Weights of a small GPT-style language model, trained from scratch on English Wikipedia: MLP 576 GELU, 93M tokens.
Each number is 128 + 32 x the weight over its row's rms, rounded and kept within 0 to 255. Layers, rows and columns count from 0. Numbers have three digits each. The size before them is the row's rms in percent of the matrix's.

# layer 2 MLP down (transposed), 576x96, rms 0.154, rows 458-530, columns 0-95
084:150167114122103061204105133146139126163139192109118192119141163115121136167148111139086121144182126198116179167166150135167150180148120210147147145170123147185169108111177112122126149159151206137095162163136131157158189116109137151167090116156167133145168153145114141142113125147143086093
082:132148160090106174161100177158113090138167169116175100115163140108133152134098091143103092132129127146099118127138162122142155121072128140155182132221168166116161126141181154207164106119146192154166131189098140153173134152138074143119141160143196158168135104133140158102115197110103106173
101:105127116056100113147146144104153108149119175086102089087094073142076128117121140159128104108126113076095107102103170112135102161162102165074103071162109171129135149091147173111155096131148051118111128140156074172116127105181141166103158123100153149114146200122165122140114115213063096154
124:111167167115084122110159167127125152167112085092144089111097131097120077116185105192129106125064105113145142134128181101097131136165117129169187154128119130115159096043141126098130152160159166109140201187142146199078121148125117117178111142114111096151096070175113135155118119184121180102
121:168093180120093168161153151164156122211103086185174141158126092139138156111113159149153064074092131144155164073135144148144116172164109095134075127112120166102101130150125132082137085159140175206138087065087111110112111123136156114138187108108098102150152153146087092152168104090155118139
099:128115126131119088159126087129062110137114103136127119126129073121084144116109149169178135085150130067099160066134072083139102093124096174129121159079108122074129118029093096091083190150129141129087117124113121103077149089112108138138120148076171157117107110134066085093140099096153101188
113:098121138140163148132122147124069104171143184104150122066132124180131172095170133102145170127161128123095140185077127134084132061126113092113153165123106193117123113072083159137103088120097165176093164132101102097161144087125158095191160135091050097112177095128109109117173096082139144130
096:066126172152167114072116151131108118146196129137087148092088128185142127129148156105090109134130133106178184162153217140130073171165126119124077122164068128143065163142197148126126145122124112077100074067162132163092113132130109124171131082128102110169149156127136132162096158089100127142
118:177087128126105141189165129159140133120102151101142103107134139099087146139152120049137114127121100147176113145077132153113119142040110101070166107151115124153154103145107096116194091070132094184136111108089167110144116129103138081148197169131127165156169183159133067128144064133130117067
094:115072148122146131139122152143083092095142089165115057125127111109073148149141106131146179167148161137117178137144176117092109076162174093136121125152076101107170157163116174126146144047130111073158168175134181126102106098171130120110086136150159154095088128191111157106090141151215122115
080:168139091097219156087106124122049125099115167140128151094190143107077127126085158186098115134106165099152141154059153156114079124113064152110165093118073140141090130099108128108096097168117147161148099134097114171083110155170098149191145088103109110150115090176131084154129130118157124140
117:129147121130063132080126141176133116167148099091180077124046086150137078164144125116104055132142143159145112154124148137116147139145182110104098115146117149175179067086148131110091129103134153121114115105109182122215141137125121185127109126117197107130116116154121190137183101131049141112
100:134146099068118133125113072152139102125162137174143100159146157168112104104153098124117108134170075064107115163154132136181161144128128104123083130173119174103131110117155146159108072181087229098088160052153171155100142082108117127167153129185103061148121147082136126119151147099091126147
104:197127167146058139198094108132190152150156091163114116084114124064122168097126094095152081117137199086166152084129148136139167133137180147114156107165160126153129095129153119147145175121138091096159119134082159140111155063135117062088076112156161125114138121140147116111153122101128112207
074:132168117091179103099099095170096104109098096121095196074124125125146110094112129126110144145127134132176119075112066089127117102210134132131210078134132116109104131102130115107149115136118109125158153146114135051072106095071146159146176095118187099105151135221153133157100103136105146088
120:079135169095128164140154109096118112078124130157141128188173173104113109132146172144115124184129117135103167127113088125070078154128085144130124136172096125120115139096147155042112199137163128176129171098136163139141091113092111125124145107086090109088074104162159138062156109118046155194
100:094118148187178117066123151099142072134123117123153148120180172163106146161156088165067124155185128076150175155177112162109122093132142161097166157114120165155100132112200147097081138108170147121110132103051191127147127089126181176118132106140109113140121188140107143185133097120107090103
101:127085173178122101142132118189085152148135092166131145136106156141149042163130117170072129121120150127147186100142122111106122166110116104114131160173115122119113077158130147139131167137198107080130167153127158109112129157091060177138157030129113061114121095098085124141103121080181166147
128:159105105102098142136133162092158167113118138138148144163121149128160076139113154101178106073117160098086086155130168076117156091135115170125065074098099094082177189134138132081081184151096162208123145149163099116151126094126131148129185174119091161077138155115169122148116085178096124097
074:148160137104064124076090119075186146128070168127163087155093154139106113130133149103115120136091130149104116160057093137142150101100107112106130062186127095102123115144128129179060110122112111112123076154095118142084188119168139149069103080186098138183137126118132059102107109102107090172
104:149174132097126106134171186121102174128118121146150123123146084119124080148173122071137170098109177151114134179141115164122204170107164089100101119088080104145086074140090188105120161150167109122172122148146097089183185091109068061131123091135131101125162072110153157171121130138142107161
068:142131124188095169121174112154136175127126129152074107120141189139139172142154098148116078148160073156146113161137135082148170158109136134091114126130121091189196135144143104182199154165109175135112083113084059140182114159157074120102166161124165144097122182158081155095116176147122115137
079:187153116168173141126140153176135108185150099166138112140132129175176171131178149183131152167164142147170178167163182159150107183193185115152139121125173127087180091159149169141106120130179140131116117161127158108184108172173146127123146157122171166147116138149122152167145173184092124165
120:105083080102126150162105086096121118096086132106146133143137150193051120126093117089195141160102156137176096129085170140106121122150164097165137131161175128081111105088134124148122139101151146113068111181081110156171106085193118146076109147189143159156101114071170178147171114115163110136
097:118138149143109109180094129182100142133145168128156167080091137141132076116190128101075144101142157126178122092151131135081106069079165162136177170114141162049180096162154124079092099166155130118129142132126127112107059155112144200084160141151119142105145171136186134124075161110171137136
101:116116122166154145118186123140129123097136163112117166129138114107101097075115129132092142188184119152083163144128089132108091096142112120142091203205119162122142200071108099140075133135149077159069130045138120079110061125108117085117137121092112084148110186108128097138141117162159088153
097:118124157076157143141129046138122114151124132152149101129138144101121112125106071066105142160094109143117028095051061097137154068098106117130153098142106108103077113107091123146129031168129122122177136144139141124121137180094108138134135109145072111092110151091188124122136151102119090172
105:049077154155129145132086174147151096146111179140165109132149120084110158116194113133105130161110143138139106115167159140141076145140111102088110120171047111176175128205138102068157111072098109107169166114166119091133091062144155116115148129130104115144092098170110190161090148128154112141
129:122148169169149146188105156139076164094125128110130105129166108143114160132129113187095115117086156151136093152173160086095134111096121088154106089189132113082134063121056203174185131136090146105150093090143134148109178118126081069140109144119092138095073152071166125145142121111091117176
097:138092121095121179107192131093080144164113106161178055116121159104170077109120121138072062107154118145079144097131126119123131088159206134136149118062166154086105154164116128108134119136099170091113157105109148148127099183101112133111150133141163131055169124086203099156114157125149081135
112:104055111172162170078144160069129141145100122152160137163123129186111100135180056113139182122106145087152109092196154126153174149151105110097134117200078098143118127120175153135142170128098089155119206174138070077148105122132146115119122133102090139168084172144141145126119167163138139115
107:109140129136035116113182103122156112120146144139162194113162190175145066172168160122158136145079139128115116091148128152159171144138093083145115146144140204087158099060146137184125152144128179154118146106106081121099112100103149083106133106111114147143161087173087142141115184128119147057
109:126100082141145103185161135137146088065197120144144162120138121091116127119121139131161077102160113144100110137134188149060237158114113186162100158186142114099176126211103089113134129132176114104079126096109094115080090123102133101174149119100122108135121162143160103105135117115178120111
099:197133125175070068163140113110135148155153151117128118020130153145179125056166108117141134097154139180181151111125184147155120138117143115167171142148141128076147207152115135096114140136138126131086161161181139130097095147139129129094172123094173092077122118131129129116048130107088151130
104:128130084158140135176062130125125169128134111172197150110156137104126137132106161195148163200111150181079092122119197112228156132105139133145203092144157149064158132130112130131119090132185102203138143156138120109155141166118152133111157159161121157141098129162126149138094132137096111171
109:173137099116137095091168098153092151119161178106100110181170180114082189176109105109113166171152105157080118115146086147142136106175067092091095090158127145157119154137159152092098145160180110135112048061144126161140077113172129164124178128116103061104110123086151132157103127149114143110
110:141137087140121102175144183122159155118091116115032131100101120160192110108115130127140131120060107116173110136205089137110125130053152149197123170129085159179095152145151166103112062129100114163137064129144161134115142095121099158138111185099086134105126146135145168160150144151136187127
101:147202120112153148116093200096045144156183137139116122150177116092084138122087194162125134155156150156139091142204151120104145102124140120183130151134099097148130110149135130114125159115090168112142173112170141115098173181210109133094117087143080103128110099106090075150104179088133114129
093:115122066079143166076151118120148121131227153130156111141142102105163168087087130108137094098135078089098135156082095110129160117132138174168099109112107181062142160129091141165143113097128137113119045101173102133173097135161114161146144079088189116154164148116169141104109091175116108167
106:132150100144073099144103090111062166166094102151140157090161146126142116155103162195153161132129166126164159241139200121119183089121133155136128129117096117144151140079149131139134126126148108121142144129149172094097198114171188130193195141160128115148121142143116174074124129081154130125
068:151117123139146137124187108165127098143182085112159133165171185172157116111117096145168168130155127170073164117120059103167087136150127131105054101073148106201076120065131151115147109140135104096156111099110080078159134128124122124111124124145068211114135104088059124117117106118157143135
084:074104146091139212144157158124164105126158124163112105145145136161086141168132167180162089122107094096082189131122161190123142213131133151140150105140125097154125144137096138175153091198139077148147109109176119131122125119089192092189148152099190138132122155157118130098141125089139114193
107:152085110126093102096108160108090125164130164134153136081109116167150094118088083128166140107135073173163109108100159055141067138174153097177119149112143104103169103151085152138159144128163055149156099164161138148143096146178166132159150118135119130174187166146139091111116081094058098062
086:198171176147132132164066154091149156162116065125106179133135107106106124104187136137092166154131073066148178165133118093151114148115116103126112133117105079115189127114179145156172099153093111110164148166156084141127181099150161134139124137151142104136115204203167129121101127117187160098
082:113121105111085179159134135127099069184184095163137160137107167107094107068092109109187120151122117110077113111145119147117074103113118123079114156089155149108129127110188121106150062115168143177150113187107092134063114031129131109126082181122141124086090119101099125106135084152085114144
085:105148067156179194111142196177068121097038106155106101100192130108107095094100151155115091157118131136142150153105124154094132135134064109138138105078081124124133143122116102099073144138085106130141151119121177097108103139173203086132138085091113050101138126111129091122129163159136116127
088:119127110116059166222148141116145099102130089084136168158163171134060101116120161173146151095131093148092162118130092083172190184128071168097139148167129157108123173140159075084153135107110119118073130141075133101123084126109133103146105091133099127163106129102057119142087140121180133141
101:148124077140124087179090100114147134148098182110133192078118123114105140152149136118124190125190177166114148186073088183143106116124076181081186092074116121115163151141190109138132121105091165160118185113166151154139104107158178116100139125137147085126138125179133121129073091111148170104
100:183139099178083172111117103147153114128099133116135172114177107150080082132149114122152137145143061148123107124136116106114069060133091099129168243146157150106194153168170134130132112067145103094163195162143152159083113104135161122092103150144136140148105120129164125166144098155171131173
123:087090097093107072063179133136158134166143154102108131100116109158095148119130127086157100077075115097127153193076129134127170143160163097191168123092150085128151141068105065139135159117153157094117110123108136113148066156126135115104152123124125101130070071194116096115124071160166176097
082:106122091122124154089099124046126132164108118143150123078163169142144094115136117101144086045110116120175100138152085099086105145094201141178098137158112113077091096067082067076115086092136154128180138083088130179163127121183131113123132132096114096135110127129119192117103092098111152104
081:081123157129106110141132118105113158120083089151185100104072056098124109090098163092116123103153123108098113183091124134107108126113111128082182037119137094149117079166132122150090109072116114153126075108191120130083106139096130170110118136208099124111076110130196110094098098089116117171
078:131130146115133150101135161156151059176192116153091136093130124090083187098139099179081124124120120154109175168126158147136128147129108146166114127132141170099203128173194176235176068134129088107120111170105157111130158074137097108103125124143166161154124161117150129080102175140130119107
081:166093132156166108136097093143137071126120139102069118054147120076131156106118109107140119123124172154124109138133164135151111075118100124151102171162111165157156147179118150185087153096135162161106141196093123169138127142125107169116138189166101134187131090198145030148135149084154150077
113:141125133167140127107150095111205132127114114111098082112150203100054236142122143090107126132181081139113151166121157127090137136112089135122140129085141101131130140141111187078134067104117104156056103196127121077167098199137122125110142064102104125104124148106102135153111142141140103142
094:084163177075141111111118137071123136086133109129170113115107113179126063134093160188168103148156166124167160077169127115157125130130085156119128132178061100150189081080175129104108140172111143071165172129152144120134125170164113144153134148160123074123181095183084093121112143138144110077
105:197176150083101116125112080149107117095140086137143161124163170103106128116174080140108168166156089114141157129169192108070159081141097185088112084134140208109138152118116151102132121121131129118153099127134128114116069125163192143154128186125130111154041161140140123110105120124043134161
104:135120116124192108131151119143174114136117092130143107157125165113143192144133098098136159116122171132159134110175214134170168193134180140102130081153121143178143112114147118128087099097164084153105111087103111109148159158175203106121146136125111091183196117168135211103162176137174152107
138:101127172106113109110137084143086175117158151120123100117154117145093155169127201115085101105132180163127111182085153121106103159112093158136075130078142109103189154102181213119143121156089174121134160159109118116094128119094142074156144150095112128128151113098172092104201117092217109124
089:106162135162110142163141179048175131182096135174120177189146145098094140162121048110180139116080149100106095169100174120130132108102159140139139120152132117072122103154093082120098167234096079142083122113089111137122148116142134108093097133095129110112076144160121102173163141114114137124
103:135169091163101152148154116118125122087138174183123102205127151137121129120109127204074079135085121153110145133132179146103113215146129143159162090103101128089137164121123108180144053090097138093144149131204059100099121194143149142129115126136102152063161109096130164107142101141130151144
062:126144110141090166083139133153113165079138069093184152145083130197125119126141159102076133074159169089155189134123132115132096095075073137128106079135149112087159153123182136131116158134125102086120132138086189109108143136176133094157165159097156135111174223125147155080122138078138162115
105:146176173160173171123116134143073116120149116152080102132148110126183127121068130129096089134126109129192179078135174152112133169093148063196164135186122189129117115128121172105130162125130151210096101098135152166063130092191150099145144074128127136161133134137140111128133152122057127117
109:141142095113098111184100087069111126096116149174146082180073153194142160129131132167149150117132121143107168167150076170098154133132069171147157111137132154101094109107156152142156072132109143140139097065122115179170116123114147132120135065158108197102193162095063148106111137112158191137
099:146102090187154079095133107153090162121130126135161159114174134068164120143138087164141099141166168139109083143091068152080128146250127164146091153099134128104137158098145188097134151137140085113115121152143122197110176078102137098134084142136198130153173105155139110086111108143141127114
110:172110160154084099092126206125105115127122154098112131121100070140150150142136139089167142095153118075116143130121113105123084149112150177112119131118113157144119087188114147046203115185039106118129125115129209120121162106128124071149130124094134184120121186154127137193135169124097087125
082:113152152097115098142104131092131096180170173099160133137087183081141125158163049136129112140218108124145108100127156167138142163118148157101168143111132103105220105143200215163088139141125157155120084159147153152190123120155180105089168132157112143138092133120112152156130138158148121147
126:129137112164136111051095148149131164129110130137094130111153167091093142145133088165152174080170135064199075123124125150186075114141110155119153136152122150066096151080152081137149124123069136138097072170141125146104142150113167140136162128159169104140137183179154087158147179102049120144
102:138068112161074160169104138153104204153101095185130158114073133098207156120166114116121150113133156131120133126156161122108147147109099139126109036105151134065139113116097141134110139169125142078076154096120122137100099121109095099109118084078176157181171124147135084150177182119128081081
093:128168163106043149079165125140079116141129135146159083096122137094125124190126159116127106185138138163203087083177149180087122132133142180168130080103140087123073095108138167109096124146169095143129145142142103175133125109139109179117145132142054124129120171174064142101080092157126156101
090:096085119127176137109119110175143106147086066110127125114127081150146168169068027084164138163118167105098112160142095131108136136143130144145079134113134111162086161115176179139104140098106172086115105094172056119112146077175191170087115108125075170105176139097117125170140127117120124130
110:148087182156118125098092128113114108122164111164127172169090116115142153115065104090131164125160070103113115115103203058157121119121067161144165092168088147128131156121088172120162105116131090133151167157132149137116143175128170195178137062088169159089192124137114134169113156112100141075
096:112081077157142166133126175158143167109107151125062139116161130108157145078110106121109147111159116137150118146161185055105158191094175160110072114106084125107148093130066100193141137142112171151160148176166108141150163158125092151103062091097114117172157090149202151144094105109136130143
# layer 2 MLP up, 576x96, rms 0.176, rows 459-530, columns 0-95
089:159118129121186120083169052152148149096157095110129162131146135140106168115102105098100114147172130063143183149101107117160078180147131171112124079104136138134076085133155161099097085108100097166170155108107118035062129163110085144146125139149087128079136139096094176121103143166095126079
096:135087130096191153102131171109129137163066098133144115111133140140089085148115194154116093108116140098110124115150142140143185126130080105113107144081143109105155129113035082047137092152123131102064099106141116110192163115107085077151173126110164100117147113159113149099107202090149183151
112:091142182102106106109099140112122111181084079136154148173178139129138119140103127097166167167068229131155109181128141198076122116107108156124171133124134141139139126157152079126105134197102072159092077086121172129119150068079131144137128138169152143117086121149164110104138112125184086144
113:144100125115167119106117124160122149106110100181097122164113111123174150159109184099120072088097164109163157114182148105068093124163122096104141177155131199142048144129106126115137159159111198125178129102112082102102187054132158170117139090141101113123187144132141112099120097106187163091
098:141076118080109146033131121125170202122137046157091120098141153139137072143142163127149134148101093151147132086169147150120202148130175122096120143118123132125146107130155091136168090121110134061131152137118069095160074097149143088120185108135101178129144165072126150136127154154158191153
111:108141130155153103129156096181104074127086157120117123170158136109066112095121117134111100084118135108191045140115111188103137110094110075097114111175108154127174174164096176174147138150123156151179149150143114141074145147083082094146109113153101177196152094110089079097179163098115106131
091:133170072118097134175108093052136119095055105072145163172143154090115129112089141159176113115159141110122086054109092092115177080103129132134169152041138139092169115105076151133104092158072146104154177187105140107141125155114141156107143152119129154135081128126146117136150106165174121100
109:119122122129105115111145095136145121151110129156120133159089097125124144121120179137125067123077149154162145142124160098114148178148105189151054125117113092099085117056092131120171197164124144094091107052134077016111114155110161137193137084171125130126139152093089119114161146080147138111
101:168162126129128110094130104136128118218112143110170121121059106160127108033126143149109127106125091211130128103162116111078183112113109124087100145210132163173108094108090114163130163155187140105160126081085083129179109111161143109139144096130101156122092151102104107163134176118114079124
093:117095155152085133206160165097148105102100112159149098152104180114168073173213161123114146152115163123124137127075161131126144126161114145134095090121122102139147090088100131093186122085119141113147135098134131123202138151124125121117208115167127170125036143092094139085118075133162095168
110:148064152078224101146157153161107100150098063110099085147115157152128123164166119175167164175065126119148083171115099125127128148098070113148107110134111132103151159106147146161110106105093106101122105119083107178128118069132129142130155108100156151143182076094121125159131120191195112183
097:184100124173096107105129186110161172115108146140078107132147045127153175119134160171159142157085143143132138067119144155072103108114136123114160092073124175130086134122157107113114177067172036154142115156074136118114113184151185155123085134111147168145130082162136137143127160156167102121
110:136174069065142127122174130144047077118143130083098120138083131186148134124106114173141116177151080106137110180109091124135075092148143140148125155141093156137151128158167138136194155110125184090084165100166088120133142128162129110174203144183124077130133124125193078108089127111122114095
080:103078167134065103161146165050162133116179176125136081183124136114122150147148112160109092113096126102100186132108196142139169163071108162077092140129072132131142180169191121143073139156102183124106109177110113185152100140140144124118149109123114155136107130066081098158138168119108126133
109:150157144105148108150191158122141117102127090106161142159172114126134164179232118097071084105168132138199174097078133162088151187125152094146138134171070117106167176144098109123146086177088098129129160129134106076113106102125146083127093119158132172111107117127101137142186100107150147176
104:115140164082172142119116124072114079126136083178163145109067138099097137106165107142138134110118122141124120145127150123139124155131197108083152075113154067183100165139182148043135108081095095089160123155149114174112169118167111133054153080135138103141137115190122130149177207123116118156
097:100122160085179112128087141157169158110144121115139057160100090171111109127108144151101127153112125082114167150147094139178102136195107149100107139131144158075116162100120093066183121099062157135142114131110088190049097052140079107112076155132127154137148111176125134071171142103145133138
105:150139187113165139126181119124132140131133115118127115114170104080159118130118149132102154144109153097107099121166152147112118092125133105210072127033155157104104139173131073112152173211143083194119082149110163131086145145170097077076090100100163155116168053092133113119141141138105107125
082:150106129115189109149161137118043114118146054139080125146131176137108141141147111117150158110115083140131116052144172090107152130105104156130190140119137133159100102131125150102197131175091127112114172031137103111143125106067123108170118090086113090065103119081137158090127074112160122101
094:141155121084124076148196189135076080121148062178132090210166176154148124152135113102105139113166134166076111106118116117154122093212179112117100160137154119089094134142143151154137140091089147154125141107171161137146078111116148106080120095171127132111103168139215116126110105114103148101
076:133111126124206140147117102118107087131148103117187153144181090128117103141137150107131152118112202112130141147119083134096078126137142129141151123130157155109098149074102187136114163070126095143192183149157181139094151139114209188187105113083145135159106076108161130144167051096120087123
063:157170164112062197121062142128111101059126127111145111164086143104118093119106103120128172108165168119144104099122105063128151096092134210145164182196097139173102100142117113136165165157100142126131140130174186174093140148106095156180080110181102132115148113131113120082127148125159148157
107:170104171123156073134201162158177124132164143064128108108102179078134081131098181128152130087064097118081082133124088108133169148085137113122144082099122050139167142160197116152091142145122155130119107143155181068094133143128109083147110157137134130124169134142130144062111137112138131186
095:146137110170139135149119185172172101149204147133099095153134094118090119132123176162200147209138100137148149135051157126153098112202096134096099108113139178173104113139114180168091136142105101085122144117150126130130145177158198087099118169122109083148161094148105140107117107139121125061
113:146100121135084162117128145145150102139112125101125127129080147100160118094110110022109121184111149114100135184106153085125132145122036151105162173090145139127161104153124132130134119145171119142097158100088088092164115062092081127208148147154125091181125121048135127101146203132120132106
107:101142076162085131120167162149150171074164099114138125108098117156162103085126115170108077058177163119156185109169145144100131121160148105116090143078154113136195117160142114136107184086142156143067123131097078159124108043178142175094086146134134146136117136159066119119152182128127152108
094:074076139131139088129125122114114112187122133162169168140108118133156102107154081127141103165179130186131081168156121124127109099123154108127142118110180225136073115176111175086168130067103116147215129096091107169119112109128120124107099058128148127106099104115067141089151142142120197140
123:177122138049197151096108115114056093111148142146124108172190128213151163162113187119097128107109122144094134169156138128142127084137151127157145105103145156134165162118171145106162176112125090163124128108130142085114106117166153128014125117178122074127123153120158118100158166157123160111
093:156192163167109045156093113130123138124128107122193152131178079141097118109204136156110117120122172120142127135135109153139173114142073084138154072183151148152169089123169092135099128134173112189124082167092084077126168101116164151124109130143128107198104130167094169169157118153127103164
101:126151095165147160050169120146162111141128114152114123096087082070059135133141130073163145142152135118131135085087118197146113203197110075129130112118108109192140141185170129179096132132072137075122154129133092204093134125138100121124105176109129174087139112149162103105134158114150130123
105:119157085130112139122118164148154186095141115083102124141116142151173069110151166092200058145155071134106094127034118105138172154164093097111114102147175158087138106098143141084158075072147126133095142135157131105134144134138066171127165157139164119107149176136083147138140208143150143141
108:134157151119135116112097122129142139125084186123133096177191120118137153096140150164050109162099141131113202117149083087121085106146106068124109153120131137175077195100158130117110147171064167164159135163123187119160110130165134177123096083094148124137082150110090165169124106057131085154
093:127093122138167178100144144119194112071122082087139179156150093136118084138080186091124187132079159155083134157098162185076131121169136112109127135085134162114077135096160164120100132129123193083153117173174175119117174099120129141124074102080076122106131105137162144097099111103146183146
110:105127158139085145042214141166171157129098171117137099114110123141144137125128087128131095111166112121143119131131124139032088150164146107153131175093105146129132176060112128068142130140088114053138103090126117170134134104131048145140105105111106119142160140155193095106152108184160128084
106:098174143092190165119144138135119092147106176103132113103133180152148116087120116116141160127115079103164072167182130108090125061142154135086215156118195134127136135148117111109127129128180151186151115104138064108158135116113121140059140154133153072049092148107068121116116115139117166176
114:148132133135147156128127130031135136132116150104147122138167153159165090067145157168106107189154173171086137097155069132086134072109133148154112172061156086133129149127106099117096140161162095139136112122123110126122113126177130072114164148095138113099157163070120039149116187086160071105
082:156180139159134114124148209095144126169130113130086115134135113139069078112180139184166163157135127131084155127118119123119103169198126091150107146090126096087190112094072152137091115124127103118180139192081107110084100096183095117103147163157136117172109166124178156201128153118120124179
095:147152138131156072200108127165069081126078099078130122057140157108076132130152115131102149137098143162153161105196125127131134130141123098119129134127175163167079125112158146135098148167119163150106214157134200124185125094127150097135140190125083065122138098147133090123079144070129135099
096:127155104166076135129131138086159127116150140160114166159079203087141153106087049102080159124095165108135048075115119156113177106110078148132110149122119137132079176173077139131154165152145116175134124125150164161121142073082171126100128082111159145085166094090145108180087126127157139159
080:093167136189161089111073155097063109074105209120098111156127093108130127133113164088127093093191155123148169163110174122091118064097104119114167144198130168089149103147146126133110135128113132144121161131154186163114140056108129092093101091075185132132112159119152095104082119114100137149
096:107160092091079119144105126133148166106110163120132093086152119140111094141093077099086071128144180153150109116210106085056094120104098119112140121162134198139128168147187086108123147128103136128100182128117145135101077124150068121084127108175127116184119106163178109184152139164096097068
104:149105099135158138154126169149114096157133068114171064153129072144129142045110128162127139150142118155158110127112163125137082100117067130111090128140148159160163161222083103136113126157092123145101112024091129107117158117168126132185120133127156150099101139126148114069117150064184140167
097:068116068095124156092214144148099127103167148134149073129112154108164145122127122174177098128114148192114071097105115129145145108152134151140161128146128179155074166107110155146086162132161146099085105105138186140128084131104156136163160137100080184174162056062106137156111118171098106119
086:086188115100150132167088057132122116073108124109147087113086097138110153134083137050112200061122121125162125128131188121157141121100153135115137154162189103143130120134116096107200153131072148135089109141128126086136132099141184130132137159136151128169095220106140155172100084135083140098
083:122122148111119110153158124151192109085129134131162124167074140117162129099161079119086136160167155087103144146083081150082137154112115126058078114124134087154096184101151092168163073120104167118075102167118092171145123126154153136107141183110156174129159111199189134122120179156158116199
091:123121173167108113056089140097064211186123149129126053150118110112186158163152105103083115122161102086093063121128096151082085072122156124150174128142159121060123115147159150119098154123103166134122140064146093151114157119087150085138139153165165105093161088146132119128156097129104109124
104:113101136124111111139137215133137173134112108137108099102097110161149134089115167163159110105137076086124088093157165098054157080080121075149124114226087099142095154210112137189052137132113111127128117116114136134145103131168107107183113140139125157136148183115127131153174146145090146164
103:101128152119206114148157166123079156130123136135108131130125143133121147120072110195170136089114201162144142121165169189149149097153156146160088056077122135136131103143108113144088207137166127156134091056135134076138126196120116156184128103135119059126102113125107146134102196161115120130
120:150143174119096155100163075107092159112082092089113098186185119173141152069171155142092090085108093119103107118175113166137106050100066109167079116117163135167090127101064120149175174126140134143138119100145090144145157114090174100090121142125106137096139090115112144136142107138100196177
090:131150080147149154169151164136203045077087181103113137085091096123106162154113124118116153151122139143114160131093182142172119166121114156086110099087146056113163174150127083093098167128130097170151095099094112079126112136105098074157137135119071130143109099150141082141185084106168138091
094:065093153141109129134127161162165173150151110164116139103112118078155187072126088084094142089099186073141156185163142150068166144090144111117180107151124179159122070147086097170177095154109076145131096122146180102182137082113131134140124130150094131151082150146089176151117108148144128095
084:163163097164138144116126069156133164111083104129150177152134152120155127125140139111170154114106166088086139091101107068135164061132132163095130125161100167188076159087051096105135230127146150134150182087129122177177076148135111129075156120108084144134139115149144149146146107146122182151
091:115159136087131142095201156060148154149129166133188160150121153128155124128166135137117142103142089093092172089133111103100153177178181150137204120084147071097102094076146141053151151127153109096130130110135121068111134119127156114144142093082165130120154123057112194104111071164120144145
109:148122149139101093185107076118087142136082098152156159145099090159160106094093173069108103108112122133138066156136142111087061109160186104173103107157194175105136111146124142113113118094137113089158108150145140112200191140127202127165137133101108092084151183106174132197124131112146106136
097:108138134122131159121158129142193153109106120213127150133151136119069131117170094137144126135121121144138105147124114084099111099114144050081106166081151138123134179142096146122116110079219072160119119153094141138041097115087144094135148142159134080205162096102134125176188130175105110141
100:145108108154207160111162114155197144123083163082116146122127121130105053159123130121150081166146155152193135114121153151124121097166124107100146164164168074164122075082137123187077118144095123155076134091123112097191180120084163107118128123112127155122162163126089119209159113174127098118
106:146195117138115128116134122163101131113116195134115143175142101192119076122165123144081111112103125153126164082066147180147154098117130104093090177174137122082147153090100172221160158124144116109158149122165121100162113134125131093079121098184129114120062129095142068120149115138049084128
117:093136121146127131087122103156128166132122109115078081100162112099133191138115171080088153148168126071141076170139168104144090145124091115125100142127129134066190151163182123168114091162160125140145132147126111082134107108126093108092131119141125149084085089129149148169226141181220091102
089:122158067108143154134066176136170126114120094144172130164113072122139093154170136023107083145099158148123185177102161090108158111134149162102085112084177082165155146091138105109056105117170144131127129166098113108175092111147120116163141159106124190083144124139123149090148145152145090107
112:124127134085027140125122128134137146121076113121146091134124093198142117114079072130148130122051077102174113110133163119060078131159143167128203118161152175206094138146117150121043143101184156141115115153153105146133147151124127124139171135105148160154157089136124149146164133099165132148
070:092114107141202076135099085115129116178162098148077150080133128084138170130128114121171138138054099164126076119160116123099137139127183074056155131120138138096118145084131108136163091132135088151174142095145025152127188175073158123178092125141135094149085131129120127159149151141145108131
114:166127200159155107121137113097169160166143084132135140178114147123139100146139055095118127087114089122135172154143157054074138124145124028113120144187095156111111174102135115103115112199123137174147117097099163155121148099097078073100154089123113115141090063133137127063117119119140107154
107:062149169124128142128152058138126139089064180095110090156097153146142129138124190153149137127143165145101138182143163144103108088109087120136072157136152096098151143151187112122117128092147139090154131145149075060130127106162164178101223132158113114093141147182171099165171117087165125099
092:105157135097205115171119144039166075182087058136156095146144079135125087058151169133096169078145098134120146094151141139112137164109121156130137107148142139077183122108156135115113172172152135135115045138132144110093121138147120147133171092148160103123152127084124088149162109178125162176
099:118141099075199134136102074043137189087097135095112219092122159140078133123150148138081120156110154158115104153125113135134129101062101165155156170133160124094116150111149112166127066136107143115108132116146085126133134155173217133130147145138118097094152169089143115074148125108138169070
088:161129126118146172089110151125162138119089088096140178157159144139087125119117222114094103129052135155129203124156083167165119122122080172197122162126118134125049158156127110091164151145132119065144174143198117120119069116114137152150127143115128138143184132110141136111108181098142136068
124:172117101129116082153143121147151128104165142119036117167122145190154124086137179082143194171140092126174103113115120173166144127137114106070101093119166122099097131132086125171166118114134138117149101169137082111112107108143069085144050145116085126127130200103186119115134198135113137079
091:121180142070140096148120182160172098137107129058145124104128128124125108179098120167133130122053133120104074144105072094109129122136101070137113105084101165136132142110109118075187118091103116133178100157169118090112160073151197118150164166107086099162136135145085082138108125096065178167
092:094157057180114101123155138096109089111117159167094163131176118172134168118189132121111068084156164109112123165140133210172119129153079103147128106148173143104153126140099071157117100184119083098084092119128185116158120186117136151199117144160099156096126095107119058117101132123100113113
100:116126155147103132161085169042173177133121146176074128215099103117119143132119113127115171171129103119102109129109183117113108140087096097182090083183085102124142094103097129137142128154105127124090155181088191133174179138097101137176142107153168096138151079158131121158104114177094100092
106:128093184080154091143115133155172097156141129094163089128126108142186107115136128143126164137192110098121093107153137114191117115136115103145121148167122127156127092058112136159140114130116122137173110110121066096160181067193152173136145107139142184028144146100086174087161178103141108176
096:180190144124112157171102041109099098104116102123108123134088152186067147111133112132134118121144169117078080094104106112122095135158101101127166180150099167141084145139103098075125166200150101116129136136096091161111087164123067151150143188127119093153109147129080149157117150109131209177